config.toml
n_head = 2
positions = "rope"
qk_norm = false
init_std_o = 0.0
Each number is 128 + 32 x the weight over its row's rms, rounded and kept within 0 to 255. Layers, rows and columns count from 0. Numbers have three digits each. The size before them is the row's rms in percent of the matrix's.

# down: layer 5 MLP down (transposed), 1024x256, rms 0.105, rows 224-276, columns 128-255
# up: layer 5 MLP up, 1024x256, rms 0.104, rows 225-276, columns 128-255
down224 099:149167138123134172106140140150115124121144147118114083105102090159150072140109091166158140158181141134127137102128124221151128166048115153102108093114116116094084165135063079138111131133100113105120151121115113090077163072222115097185064111146128117115122125162152146138158124113110123155142146125147153138109099099122138095071133146096157134190113185100086103147119121154105069109068
up225 106:120133131177109127167150104186148201157192152186143131075128185120109112165169157170112141140091130098076174183094092151099160124151163139149135156156136183074123089166118111059109124131129072095134120169084159095124104095123089152098102119169139108146157127131103094106132206108149146109175130143134174097119125130200112128084130109155153061142149137150134123102138134158083105103156
down225 102:087127084058180145095148094097174116124144139151145116106122114069067108093169114132117129087143124120135133111132089109116109135030150090093084072144140170142180110098051118112098113104153082114151113159099114157141162169122137120102147173107082165100188134089122143060139137114144154163084170149126160112085188138141145141099125104084128108144222067129168104094088125092104205197146
up226 097:118176110148099142110103153110113162107165117132075094122129128128099110186113080080123060148081142173103140103121143141189128090080117106103091148166140105104152150108113105083184147120126085192199069128177150144182144130148154156133105143167187150126165180164215103140099115126129101159109145196082118137145091147118067116187124093106078171103153163087120086129185126141138121108132
down226 097:119139152079065109125144108094140104103165096119173138093153132169146146169091196141146090125102119151116135067115194154115098087148112062117139122127098126121053184099162133152121086131107143078106115073165111145105108159100061120125026120126094119120127100126143115131154092134139087062125074115125090122105096196103191112135185151152162177146116102125169092072141085174135150126096
up227 102:082134102100117168125159150155100100125169152121144104148138128140117153119107140115095126073179160183127127164073076140150112089101093189127144189101091140139110092157148160099164111108132139102123095098173163115119155099090103097125168138116134174105183063123142077191142102108106134163186149142153157100111113108145152089125118114195073131068144146151117107104097121130099121130113
down227 099:114110161074177218054188058040117045112134119134157161199151232111078187141110082124069105177163114169151083107117061144137130109086141141165116134146135162158132147122134158131094151143123160129112109148239105114116142133102116106163160147119155171118168159126140130153175136116104096159103113140118135167148116128132132133130130151141111080174157125148108096148171109168175087119146
up228 107:150071136154096090194142140087165211119165134100111137164109118131135163127142135097154073148099151157193131142116071137155125143126177110141086098115147127141124107155122172144130120163152091130124139134114123122103099132104088122126128122121138111164156109144174156215166120125111097184143125154141121127112118128147063111133123156117141117142174141088122135122136218128076135108103
down228 105:057121168201140126080119140079133090097105185140104089126148177083110149168087146161082204126068112162136104116129169122081115109132096115194147096111143099061145088105039159103121097170126128155170128133155137143125068129120151152143145149177097096137137102110142145157080110104139120108027138114138119093148089121141136154096125104141082133101134117131155189138119091171152137145083
up229 095:076125142137159066129109128168069072167102133108116108132195098156147074110111168101224112131084130134147110156145106117189085114107120159150117157117154122144131172072177087168150064105140120061167108163118130111183136143116116128125133128151146095120149107134136158152152146122153087149127149112148120096126114176136130106093179136136158133116197189132139086193118147151129118112171
down229 104:040151137127073144138092115121145218133157106114140123177087182099161143149134128119128129191127145128106119069119143115088100155152152152163126093149163121146118107101195143141112183072102118083102189102090160161123158096162106117152101114093209180126195119107076185134171126112128111112113151135150051122164118170173082130117143139116122143128134134182136112171091109142087104133164
up230 109:131140112102138148084140137077149117142116124103153102113158108146103086085128120102140137154152106124137090112156134099141138124105124114088118160158130125119130098133050123144121158171158118133115150166104120153105142132138109112149134121160122119095120128145097098119156126121159085091191105120121116133122123111092122152144141093132124096085084089121111163138110103160105172159090
down230 094:151123170147181181117084088121123156129124137084152141119087095119165147129110098136174168147136131093158139080139160104103128135175076148139074127143106103140113146144000116149158130126118125140098133157169131129162150112075116137154137150138138100130135111150161110165091171123144069220217140101139139157116135066154130133063170129139063145164122062131167176125130177118160166105126
up231 095:138159119135117183129160125081160109114104116109108091111077124106140177076160071135111130148112134109108129142111127159119156108120145144148108118156150120086133109163126131102168091115157135175115083104125112168102139095167087151123066069076153162131089087165136099093144102128061118034152115122122092177103156123084151162151131144145169105106085092099140163118131130132070146119142
down231 098:148147150121105155080177245114086144119147125057120106128154121086126146113117113112169128168201149115130152170107089096087099173104158124095128128099128148135147180145130120145177100171093095140141143093178094103055103121162126125105111068115101159142126115119168156171133146096208106150132110132166139132149170082168077096224176103103188154085154154101187149163076144163110130204106
up232 097:147119127136132196132191166071160208114123132128163116118142095191150141056118133136109213174132146093181147112111140118151151163180115073165137085096126088159082198163123151061082087113082120146098129090113132106191109134163232157069137126171119119112144113105111088112054067128100069125132138166115156095077114103135169099152102155197121105159154127106133139170123143114096199153140
down232 100:142160178130149085120125136105176161143131135141169141117079154097202158091123072147145140180127066159146104148130190102154121154181107149121089096172107116078164093113117128109101150132120069100113120068143108122121131130135158112117133161098127088161145094071157117154033135091117158151136134170105124124142105085135105151055124137190178109113139097168122155140147178155054145108087
up233 106:150135131091130149071160156119118138154110069130180079061097167190200125107131147063133154102120059121174102130135160135106148128130155171124129147162138151173151122184170126197100151106176119147091135163152125146136166124120098126106120173121106134100095112099186102124165137192118047108107129151133138140114210127159087187096151125144150138115127146119119083132134099143153085140083
down233 105:161147148124083141132118127137166178116073104112139151130083130186145117096096120140122138113077074111114145044156147107130086179103194147141159154140148110141114083115174122066103162095136139113094090157138116138126137096152126089132108116104110176114175107181143127123123065220119089153089098133137113133143120157169098172081116145116197069148135152171151171126100166081122149153153
up234 111:104088159137136130146110144202120166124134091113128143093132071120100136113179166121159146062144154133115086083093152137160080135109140131134140101117141150121163215098084149120087165130162121104121093127111123132088159167150164142190135075080107110166144094122161142110140130035092131104089171106137185129108153119172162168141163162141106133160169200120108106146124139144136101154050
down234 104:060143126114115088151172059110193061197120095095103114144135112143081103103132178136091099102096075132174174095152210143116176116130125118166150119162099085129206167082135134106155109063157189126087174158110035135129175134146107140130122113115182150070155121085157153114145136132105127153153129118076167153135139085158072155151178091114152135056095189117125162143114154128125109150140
up235 093:179142172123117091121108100097155147117149151127113153109147145143123155148091111183132135106143139081156137106171146177083093090085119166081152128101139175154121167138142071073150112148132098139087137093115185130161095141134110125081109107171131108123101162088107092101146095093161078169181101174113152124167138122132104135148107185152148155058159108146128102172086112090121135124134
down235 096:157110144117109149130135120089155112180080141111162142123137165134127114153158155157156092108112119125101158133164157146140123218135171142100153170115153072114125188172107132163147129086160164174087074131069169100098124065095070177114126089186141161125156108139112142183139068096076071146255145133158131088109160177151117135111108156055101203135137127163165138134137209121096103138202
up236 106:091116151091132107131137150154128178146099147121085161147107105120071127171126202139150094095111107179117110089102095124079154109103173156116080127128106139150088204124175061132126105155128119142079081226124163087140129163179082128130147074162130110146126124091155100124115156141165151179170128106088150116075152137154162108100073099148172138147121115077088125111102171093177133128164
down236 100:110156102111162106135121152153152152038128150145133115147085126090126094167175143123187114160071090158131173059178102159163139111082107156101132174085161101148118134112073151175116104110137081131165100164128126140118176141161096137169132144148160169220139102127138158078116132122154070109139238130121146163092180135107143096137099142174160198157076098124044144203156106112138143140072
up237 096:095096119175071114162091149129124170146140174213081105092109134113150146112153146161208157098113162161128177164137108149154141127115134118123130136144141176132152121205123135081076143097203126201083105134120196134165183134134093129090106097124095192097070147125116142088090145117163167107154123160100162142154136176158161152146139186136107148163172146129138152143132117154108092154115
down237 106:147131130153138127091117161138166098133100099168078099155101092145109090159113128160092143174107136110164136127145167134170134145138103107147133114130082140098094101154109108150141197167139160097128098107145101101113168117082131053117168188089125139108064066196111115171144116130138103171168142125115103099161119177120163098175140161155169138106165099089089196181082102122167121097104
up238 089:107119145120102111174167101188103111133137171138198187166160127146176198174156119144115115124188098135106149134068119160186174161142111087096108054131131141107120138143147138076162159098082128180130142157105177174175140141141187083141139114076130140137085202103147115132149127103131116094199124113127132111142089167129098058109146142093082186135142116180127146166147099097100108190117
down238 100:100149118139175210139089112208192094085123179163133122165148112154136150150109194162143108186162078163122100135119144142138177121136098128123114108105158101131118105120127107134124126146156132099169116175106129086151151135101107095091089158210116155128167090145161153109104109109136127152130182110121153143148177131151146103181123105108136116118174149197189121146099191070159174138128
up239 109:095131141105150147127178159124161122125116152194124061149095155171127092113103134114132105101136193125160165135109077093127132122097038121163113093124090181142148086117150144156140093084141151124138131143081091117084104111152151093102133195118104205169165141033097120123124123121191143131137138173105119122144135158161103167103105071164123163079161151152147111135141211088139143113162
down239 106:092150107121095176131140128103103160156141135174112177091152090117138099124109138115128101131081150098101102152113097152164108099112152131127145083093104197124168128127213096170127148104114115131057160151098127106146133070139108068159133163097174153093161213129132169113148171067164087141126078111155125097112029133142168137145107119082107112129054101121146131143089169066167134132149
up240 100:102114136192103108154147068076086171111180142176060136171098108085096103170098121150134124104129169067133108179108158148133143122095110156088099110128097128137073103126154152124144119115170125060095121079123107145134102104166108107122117107201187164093087104157124127099203127075202106195141075093077113105164190123139144102116147117144163120104063090152105137183137169118139126147193
down240 103:139114144184115099122122074134129133095168109144144079104113111114139124151086172106050084130156080086081106087091126082178108121116159134148155096134179122147115146109112143125139110116151137138106175101139133097136131157151112173134155163147052104085133117101145055074162167100147172096206087131088084172093109134089074122140097112123101105082131131150133156200158145120190128152129
up241 111:086095140101185108131084075150094128144096081121119077136132162135164132126159086167107111163087022128183135146128105118115121152055088126093177180092138124106176101119149147084152153170102123151118129129105115133118159097056119174132167129072108166120091113132140124094097128172177138198133137139141136156127083096176111084079085067119194096120117150158066152107142131130138151112092
down241 097:083065116125104138099112129086078182139084144108164100140133126160122173126044130120129102140117113091136166085135113115186089121091151088177112166138095137114079137176067113083127064157120155148145153164157086071103132175111075134151136103159088151103100063094123121056076106169157135105150123104166147167166138123102119133098115128159123135117158159103182129144073112140173127110125
up242 099:171128125093160094152096157104216096139126122162127085107114164133114138120140160110135083146063146136185086094113119128102114100132106149136119082111145139075197168196151114153086167122138078122190090149104109136142158155125112067166106100095201107126110178142041172092147084134118120124092151184132116152171171212111097139113158116169133177116169155154125113130179099096183097189114
down242 104:114110089140168119163090087161147106101100214179059198175100148070211090173164098175102089129096122122121118105132128090109142127117133098158122129144199132158103149167146113080145103121130094131153092106084098106068146146143108131123100151107122168073100108112167135194159112129144140091124140188056078142135147141091138166042048132171152082125129183105160141097131171153151082145138
up243 094:103111105068165134157153071150120100103041101139174149106103083112155128141099092157170116109107127151104138098077107130139149124134105106085177173150113126157144107114158115123148157149176154067169119141181148088126153104149131212161138170106089119093156139163154134118117141129155083148146139109084111108160156108107167203158107161160156098109148121020143142086118108138125107121184
down243 097:176097135125119179125109125169105079124079107156105215166096073102176121097119120144091097179186178167105122109115107086132176129134145127141123133135126078075113121141123122119138129144120112136130097126155135136112136210140149220153168108123126146132175055125114117113110116110132135152186149199120122109125130080150165130181105199150125072108101121157146110145143166113103123107143
up244 106:107203108110082142138118099137076110188114140139092087168139175070195109084162096126134133141140075191136122097168157156161091067123126126077114188098131138106090074100153176182113105113162126106126107086100094154132197118106142089175093222160132123102137117140101103096141130155133156081093145146132077116176134125145128169189118068181157150066083160182088120150158139108174093156112
down244 102:070128128166156110082113143108208113160098100121144160089124142094099093200110207178092116182163141095091108129130148077128128126116136156106123124124110110120170102126208147118122188140110103176148141151108152099175084112160164127203081189129126089156139127082113071124147083078112137178139088156143085111152093093128091113149147101054145100144093150145118115160129125131122058125133
up245 101:110104109133091114137159105095120086133019117098114116156135097197098136123118175165127136101151129112075068138136107126133107106097110095139063154172147146157111102122155164086122084131131140112100129051106107118168143133147168156102125142111131053134134076119076146131104102161049150094169099177096141118175134037143139124041068177148139088132150118097165123110107133148109106140132
down245 098:115135124168136129101071109150172136118072152129137077084110117092111140128145178104114104142111132130095178120135054113147145115114088100136202164101018202144134147133042127107159135137086155158097117146093170108240118108124137110142182115128133092160133096154117096101096154158137103186187088177168110149044076135109153131109129118150123107134040126156134149144166088194084147080130
up246 092:153111119078157158179166089129125172141140117115174123177138133169164139129097178136065151153159088191111129124171113087106161162141154134103147168171165194106172094126175143078118117059127155138154087173137171159169099168134111120169085098147090097068081150128094139124146089092129094104081149111151154096189105125154128112095055134131117125197112070146138021134147156134137104128179
down246 100:157155101144150084169127077102139143135112104121140117111140120176129135190111103060134117153125175133096115113099149094152109097152145173085172158087115122112185127123063090106161117124136090144120172079147155124074206099123170141115135133095114146101196079157137154183119104145167076196130086059155210172088122112089128104133123106140097135096142160116134140109139118109173173194124
up247 097:123061138114175079152114142104047108119162144139160159092081096152113160134160180144165173130113158111120170148150154188143069138124150097130113121097117183097165086142116115124110110142160139151097080151136177088146057091145094119168151153144105133099117145153176098179093087110114092086148058125112127182116191153159162202190084121164094137075126149155184145114110114077137133125153
down247 098:147125129167111136136105143112091104103087139108117126122175117198127116105122127136165058168057098108159100118144099146089109088138142165089130060130152150185114133132046159116175198169136104129134068192113114075111149107113094147136114138165141158079129153154091178117151115120156144105191088138112082155136149112159130112175185121096149091083151115152134160142155133120132128121139
up248 101:176137102153100105152135115192171154112157145112148171119161105131090054107050193099137109116140176067162139105107129126093180128163155065133133150156098117167120065080095095087139197069138127149156095063190122102149124106211090126124166064194080062119100145128145144164121120113157100111144140106068139115155175096180103098136178201122102150073136121170185141084137088145148136147116
down248 093:145148162089161121137124126141126102184116179102147116102131128082122125053065134136170092168155126149139093101134055143132187135167068076132208110100101095092141139137120103146131089122148176129120152139176060156102126106164106120098104129128109066062158119138104141129176108159219091087126149122178143083131155104127128136101145152096153223151102134078135135096184079083153142100126
up249 108:160104134195189049101180103104096134138137069136117193131107158128194149112143087140121174131108142131143137151118092104151134115112110118160146145126144152155129128170132096130147143169205109140119126116135128030194155167195098167150135083117183128125191093136131162093198143147118103188167089157130081113127144124114155133112145108149148121157128112140092158100080088104132124149138
down249 105:106147169150120144142172136176188099083106111175107096139137125114136128126125073150123146106130140116134148073112093161095122143115138173075159135128049130062188125165146156147140117100155123112211157147175080094119079167145129093062141122104134130154171124177151126107157164154140171087089108190117126147184138149081171149169122100180090155097119133106147095078135177183162103124120
up250 097:126177112128168087113163137128083104171146082135096183113173109079139078100142140076108165102092126138201146112145131160068149128136080148088072133174136115101103150112100136116153133150144107183117066102053053121115146140166135154120118064140164122130165072159125115152144143157090064079118133130111120085069206138126106158094112118141135128148158123182116098115130090080114079102147
down250 093:148176084133110112130173125174130124154115094177111132110183067112138091133119132173099109152090146117172106145141216134145147101089149072177178154155144108115136149158133079132119151106090125131141134110099153122146133093127101120138121087122119150152111106102144129147161125073143127134205072165115083172151080106162170097112130137050190139146219145144137131068158137120183122084146
up251 102:176126124197132105112142131118089141127114129119139117162150089140134148108199162096169110159181099079155056078133102125166134134125141106164179126125074129081116136147147219089115132165184100064150133127162176096134157143081125129169160199170122162182131148139138110165119074092089165153090134078122072097189134113125094124169156189119118087157126155129136127103115151154178171116069
down251 101:099170175156136132074148154122155126047117102098151108116144142146104123106112107097129121152119117125095102107155131173094111128177125131138147120143130103100202175079130140162109121152078099135144097180101176174129120160118147087169175090159192088112160098132152092117142150139127130132225146156108107158158167195059132127101115125150129157170207126112076119092139084115096110105120
up252 094:103100140155109109150103157153139065101088096107144173154109138090099111163126099162080132174145159132136169164059114183099100139148171163155184131091108064103122160114202141143158113075120138157175155144152140081113142186059094117114167132057104154132102116135167158166159121223128122124154169155140137107138109174181127078136111169079142178147192110137146104152165116117187116138079
down252 082:217171157137127153150165151132181081106130121128097067106126096096160077128130117130166116108138178184126139172144122124136058122177117147145120124166129130126159161129193111155182150120165140132113090077133103132130193168145156112115148108061169095141137162088105178089127131169032166133113115122111118156126127150133090073118126104200105054143173112111106181131146155092123076093178
up253 098:079093124060114122130175140088092092176119138144099086127087189182138138099153204068176117130182103114114117138131101094183096121155161136103138060145142129141114166079127179126119116135137110152129074145104150165137165138092105136182163105154161131087112098103091186085172023103101101122126102212127180154089160170120184116139085110139074133159192114151113146156066122104144098126134
down253 102:139112069143047201184167119094126111157126106084094186198118069159075104114161127110099101124088100135154085101124131087171145098133167113138151099117148136097108108112086122134206107146124108149141099111167123143153142158167096127082138137115168076107120138137077105101139076139120153145177128128178135101114158106134150104138070113119149116155181157195155143166096129110162125150192
up254 099:124159184147172156171171132114166131094078159107136098133194193133165122160062138115132139218123076149136158098151165092114162146128145110101075149121191150123136100125103175135132154132138165089109111141093091153111105040123109177055113148086091152103171172137100137168148159122062137092148105085092127145114141127136215079107151119135143139121138141115179124152103104176130123127172
down254 099:129116104112043161105150120106119151138092131125067080122115138133103115081087134120125085170139120135125138178163152119147121128138185126134125158095146124148169186116070119134055200110170155161142109155134035106142112086188123092132168153066160106101123102079124135140122155099119112116190100123120149128090113125094135111137133135090134134108120089099114095137010032102169101078134
up255 090:134113171154152085145166188140164137179150162097114115119144160102141131111219135110163136129123107123106135129152122130139106099163097154138147117097146091116121164136118105115105176169171095083150118159092144149131096121136084156106092144141081136105152093144121182114153193124083169141107159050044115096051037140174112181115153132169154156161167186151124100159069150125113103092120
down255 099:127132115096177119150138169098124101106138153126087145127155144118147166079174083107193193070151100116059070164091126148142161127089126111130110149129141152129108098097091127157145141151111147118096142153113131162116134069140076086172126064187140077140155151115111174124176168080099074140171183090130138081152142124135111112106122121109120125117101086128085153126086203127138141072114
up256 112:120098173122136135083147094145079107148128160135130110067118155121093137128143134151119084161143170112176144126190139168147121150072155115115171227147118086137130162165156103132148116145144202102125159230129137102137139186115147159161101139103116107117135116082138120115126125130130048103141142111083129110113170151127166106147086152106146187151115104164111105157151113085133102113151
down256 108:071151110103119099056156099182119143170122085152104092154138160132138111104142098139164164117069104097142149117122127150141143139164087135148032041107110113111127139098093163109070122112112108143112130071127145142167147114179088109157135104120115171152130162098127095112154115115148218109156098107144158164127130138158129104145132134175173147090088106097189126148136148141141115141130
up257 090:144131131135133107114134071096112086120113072197127100150080174097084153070003110106153181125166063141176116110123171147124131115171092107087137126142086146088168178114147127122097128107116118132098090202115137066130182175167115161135134087170133137171111124098123124155145109141127118110125084146175147095166085145164126114120117146119127103188108146140134134103117057129140101083115
down257 094:116125124165197180129175111161143145095170093121085162124191097182052122116141115197178115118143150127109077186127188117117154082140193116072126100150058139161179123115095121110137128112097125153129178123145136129091083154185139131146182174124129170141141144119126132171152103110139115173249113129094136129084120148115139188138162115137097111144195110135124160156115149136135130099116
up258 096:154162095138139171122204165152119087193131112090142115099143130147176173061102056117095110168108075097145112056142125137140097155160136117157164139124114128147067118117208113140148148190081094093116054140092127151112206173097175090085133103115158118096088191164125085129137111100131141104137161152129191138134093136124120088131081165125167061130125141107102137134125101139146124102124
down258 095:102157183100150109079101120158114116149127156178170076151110079093115100105193141156137194177146107142087173159050147085072139098101098109119122148127157132077135125136111158148078138164152157076078146173074136150130107181152121197128095117103155110119062072110129107151097107078117120130141162086159127148129136150129156143116199110081187130116105079170221180078126104162135114127144
up259 101:139122148174153082122117168155139169117135174083154119102136145121141124179134130154077176089136135080138145100142170130088230099122137122076207194063164098153067120179130172151122090129138136108150152090062090177093128208146133099167165136140060057176177114131108171139162139170092153124126092130079194150137124153099136142195117101092089093084130078139146115131083132074148113065072
down259 105:156138120051179133137137136048163118113172175073136154149154139160113091130083120136123122105139082130080179133151162157156078137153065139157161188096115047159114140107158107144130122095130150126183168160136116151150124193168158077130120073110117116188096117105119089115192203170115155118177211107125131163170025104107133161152119093093091142162200092072139130159123097148126112100098
up260 097:128161146090141158123073122142060130146144174155103118145185111142076116100102100154132126080102066141083141132156135179112145091093105169156124122163165185100184183118186126099116136099139111119038117079134105106154146180219141113087145127106175197130128121153124132089105175111047134106165138098098175096182100088136147121106094035141152187145119169115159160137081120141106127145153
down260 104:141121110096071128135092123079182203134104098147184146164082107174101101138134137115068142148138172078107104188065107166094117081118168112147111126133121132087112050136116121095112045169136103155118079172112173115104138200096183110138134114143149143126101130144140181178061149105119125148101129125147117124126176080109191179125101146141162190108088170173140133073090115100173135144155
up261 109:151102145162145123119182085131129134132122100056125153128135228142225204081156129101097091200153133142134110148104076125152149155139200099038141128090134114175148115110115076071147150185125152131101095149154143097149147142146117111130140160154090099132208175148131137084155113105118101143144167136132219119149156138124163168124140135152139117062136156125143089121104083075103145130147
down261 102:103134162114191132151111123155102153161173073089202151170096147174087111114135149143149108136176140130142129100140164125115148133143113143143091159120115140088071109146084125231145119163135155114165120147152130172110121143138105066182140158117141127098116087157114154123178133143145141172172203171094126122177125165131011101064096142105160166193110121138121094155103161152148134095165
up262 088:095089124166163143101182138164070098157118133111115137129134095114143070072170131096187177110151135141197091156060136132157111161101120079130097080082170088147097152150096124196089117157133161151059142102123151160085132112192113148181139165141095123173145144122139128108153105148161137126172139113165174150113120095184143167111132155170094074116158112113109117171095158208068123153170
down262 095:171199118065154109142139126207146109116199071156127105156081213136153189114161095132164131110075143166088092162137120090102142184179133116103092111126146134134128112123109183115124126036125180104121127180104132135151139189124180140110133137138126104118103162136077109135118163086106224113139130063158106098093107129131058105087107157173155128104040124113085146093153135076143189187102
up263 090:105128087095103108122038139084076113140115129162125107089106079138142143104109115115116104116114111130119147191107116109180126140078149151067117122164098112170103144145130140142137196174154087134098138128190123128115140122085072096086166151120121146113109182153194125166125086089083129137072148102177128179183081183130149133140096141130124131166134141105096206067100132134107093106127
down263 099:137136151111065166159166150149134142170156175149128156148099104112116104123163071158144194140049121107165140108068136153121155094127182179126094092118178163104135092135168066147151100136165138118123165107107132108172141084088122135163089115130106163080194083071070177148152160077077178134171101131090111093175112096072140113178111081089128116082158135126153088106195159126163189126119
up264 104:120129113116103094083130095105149092086128127110056121113110137127168143174140177145129100114123181134108152086039136139156150198154136061135144122095137115078101167168129095100129150142132135111133191154092147177174095159091155120153158165075062139117143099156135102139137102116149118129112150149170097150050086126161137094096153109170133128151096099104123146091190133086086124082167
down264 106:160138114158101096108180182134148135107155115124135132132134117181122198143076172155139114167113068159117132095130100109143135125126121185125135164140090072087148176179144160152090158164142122097114163056163126153193093173097183122096146084149085115146146131165174139143152092124125070119082213120119076109164164117148087178176191101103125109124122167104123102179166148095145173153158
up265 100:105164111126131179081096113098188135183184096143106097165156130145179108119119090144175067117172112095137144115058132176143129102137083048135125158105134164125118110121114134139149147103167084093156122110146181079119140116190086094138098201165130113143094146121161190108090102171154132100120090155081113107146070122105200092135108110127127106163149056147130142129131059141153165106174
down265 096:148150108132110034167147097105143174160134133117163125115160105122096079109102123153175077154167172131076064094083069134100104135062118118145192080111117137162080093110018146099115095181136147110174142150162071114135068190109153126138096075127145106117119109113165158134124132132160080086167141116172112127080121081138131162153184121105156130180116149115132109114070172133132207104179
up266 103:129135125130105038194182118078100138104080099128115138141115215148057109147109081088133141106123083106175103142104090103134139118152120147119129070085156066125127149176131110138160169064128105093140135144149139088087091129126119088179168157142126145091118115157129108167087150133152099163140162172124142111160103128125160126129180132151183204099101101182130119116148150156144094154102
down266 099:134164090152117146162133129082131111140119139143123198171041162119139104128146123158131169119113137184147177159122129176120099128100127178091122191112206170133115193087109144151135107143129088113158164073173062138132099114113112187129161134159156045118141109104160201093050212111149138116197136106096154145158139091149134103165138113140147112138108133140162130170156148191122096124125
up267 105:117163144125122153115135202184148115138131098210152088118053126188144132145167117118149160119151097047151156094097182055159136108126088174088158123128088144126129090096132209086132092111130127121163117109153147095141094124098117123033162186119180121162098091120138173173137165110096158102134112139102120138161155103135079107093088156136145162160117109124131187076085153173116138102103
down267 103:170126089184104104189100168207181118179128121084084148125107167186111104069092059105163111099154131137178103086199146067125141090155144147091048128135134113166120149091170194158079159139108094136116108142191154169100159109109084088081150126138167102047143177143189098092101131088149164103085124080109142153137155152138069166144111145160169107129095116124123134127120142106175151089165
up268 098:201163142146142150185132125143159152089185112110087127091153154145130159099082087111086153140160168066151175147089096130094144102160213189151169138093097149136134163106082112134137101135095115096103133073067128145105116145133082162136083136131135115107138058152125100146109094086116117116147161136111121126164077170139191111162084135126147097154098106074128156141123156192148109117137
down268 096:153153149147195106142154095080074193094097151095148067120128103172132103157100100120102153103134155097145160166131103132152154082127156117185156137104156124125117105115120062096136075126112094165127188165192158176088176123196175150130128113162106136136151116147094140145139165202105106109094106178158093139113125160111190190136112161084107131154140123141130147186149123142141175105079
up269 109:143111133148140124161200157118139088136195089103182031118122176055150160133109102118142143099103134167080102152157128179132121170119115164180158150138197082098077164142076158161159150162118110147122133163146102125158071103131186152131078141140090121159111138147086128122104097102164187142188120115187121173135082117121191163171149125141138163089107105135098073120135130155176085179142
down269 100:165156132121155111070182149162154147134109106155130134105143076100200121142103080150090116189173111100074082165139108135179146176151189075143121157134137122148125112108118116200186161138104047185134098123121183128103071132089109121142156123173118130103117143080144095161092134132091145149178066172120070130158084176143138097101117134128173124107175134098149141111130126162109127090115
up270 097:152044174133107077092141145154157160153131126101130173154169111187126125120143066118169166159068152118146097120159122143128188166079124081118143106129165110159093126123167112123105133079109143108134089098139137070150112160120134062108112104206128125119109150092152127069151128120151129123079101123124147115143162073114096174149097152170100146168131124073182055152187171057138141169077
down270 095:121091122112095184110150112146143128154166152137200173113116116123120087113117131123084135137078143124120087157110137153133168128152130152141111151124173103101140117157127126100126136203114105117121153089091052160085133134087095095152087174130138143072125050096141139118174149131077138130131120160133121172146089175112171134095173104161132176147212147110106094125173151168145139064122
up271 104:138121099154188113128111162128092141142114100125089156065200142199129180179131173060116113138123117154096145120124171184073128095140116098102069118104070143091074141166062125127091148140129171102157149130094106102142062119187154113129136089163150135117134154085107152124102131206149111162139129162136072117137153100148109176139150064121146111110080118166144161053118139140106150170157
down271 097:123098142111136174139118124109173138100141118104176075072208102135118155169141139151142150168094119119158154079106150158148126147128174108174139110123125101081118145131091084165123157116160148107111151148097054172112172118120131148107114106177137115143162176073146127165108164183090074141120059117132128111112141152140114100160121069167155116115084162138166181120141144103156082107152
up272 102:119114102128120130133095123109193125090141098083097170166123132054058167088119088170192119102120164134154088120097158155140111148162065111172117068122140097095138121122120149155129130138147158129062116151146147081155169124152091101154089147136095168110135141091118161176157087149101183137108087102088111098161109106144035152172197085106133133115145129134156105111100164143130111148136
down272 097:101076128146146063187092156119128095140133147081110116126131112098098110138172123157113125163178139088151077116154124143053109101131099127165094165111129102187108138190074105183160107202069155065126111193096119133139126114075086090130153174141120151074088084113160171123136117162141098185210089151165106159145059173160120125128119100123171141035110106110108080114144108144139199158077
up273 100:133110100150076105114107172105178149103136095106153145154097149115105120093128084066134080181105163133118092205101108164090156145188134150111079133116074143142145153092164152107188111159129073077088203146110105115073064121083118124106126085115095113165096159145138151151117191090114147142133099099187138124179099152115130190159108132129172150143147109069164105097086114124125113101093
down273 100:156129168194119078166140185208117102131075175129103137183097152107136139151122092145134151090170095129114169168100158124107162171156119103111137173197112168127141094130075104119104094088125146153054135119126167102087135137212169117148139160157131105154125164104174133115132124078076124095140091241143111133149126175158141166060148153120079171087173132096103106125133095126094071129082
up274 100:126156090116119080184137119145111114155095125101087194184086099180184108149107096069145184100135143105074145138101093132122154130091145150147148108125113089143135064159137046145104170108165083107098161152179118114090164113162135075183089121099178136152179092125065188151173177165108110114107099129104085164121128133061108135175107114127125171145153138183127123130141096169114153100135
down274 103:076156175132133110158102164163170066086139073091150199146168110160186141141136138055078125149115156133124117085145091069138174123084105167157113152167144129138147098196125115120060090151125090112083141107166102174070079139156131154108153105137109097170132137137134171158114134158170121081146163087130105128107158167101202164161074119112155121174107150109127102119131124150121140104153
up275 099:133122155170137100150069155126141136181075153109113099118134116110096122089190122140164157145145158140131107118147177130190135121170135112110135083045126102115154156142102053157151113206152128167136167093119090136148166146162135171144127138136142133087148082135107185108122102174146094196144086151148165144089201102170103098128161078131095084129173107034113132124074137142129086193138
down275 101:155062078168205148142172105089123141155081152075143107134131105139065113079150149125118167078142134156090075127175109076156090078125103109128129163098093174127182123128034110101135131161119172106185115138162112115125127107112133107167135122139115121109174073099087220140090119171106118167121086154170184173135130096185191101148179065137126144076103088136103119128132150117129175111118
up276 099:146100151135157114073189105076167097151102156113152142151152064128155119114143104103148131138116071142133121124063109136110156139143158138111164108083100114119145108146133108087130114147162142104095166174169105087121106113107149150128160139125093080094097134153140081103097145151154172161040123124134157101124146115104165116076151078158121127093100125116129159158150111098092141167151
down276 104:171134125159157138151172091113165054158139129126165127181145125142140127129120108154184149149164109155128150163116148109126134147169082121093092083116127084150228093135097168114098123136134142096161149155158158162142125138120125136075079129074085140153077141141115102144109131091109095145184109102121138182111093176109124146147140113064145186093132247171134150105121094126115147149172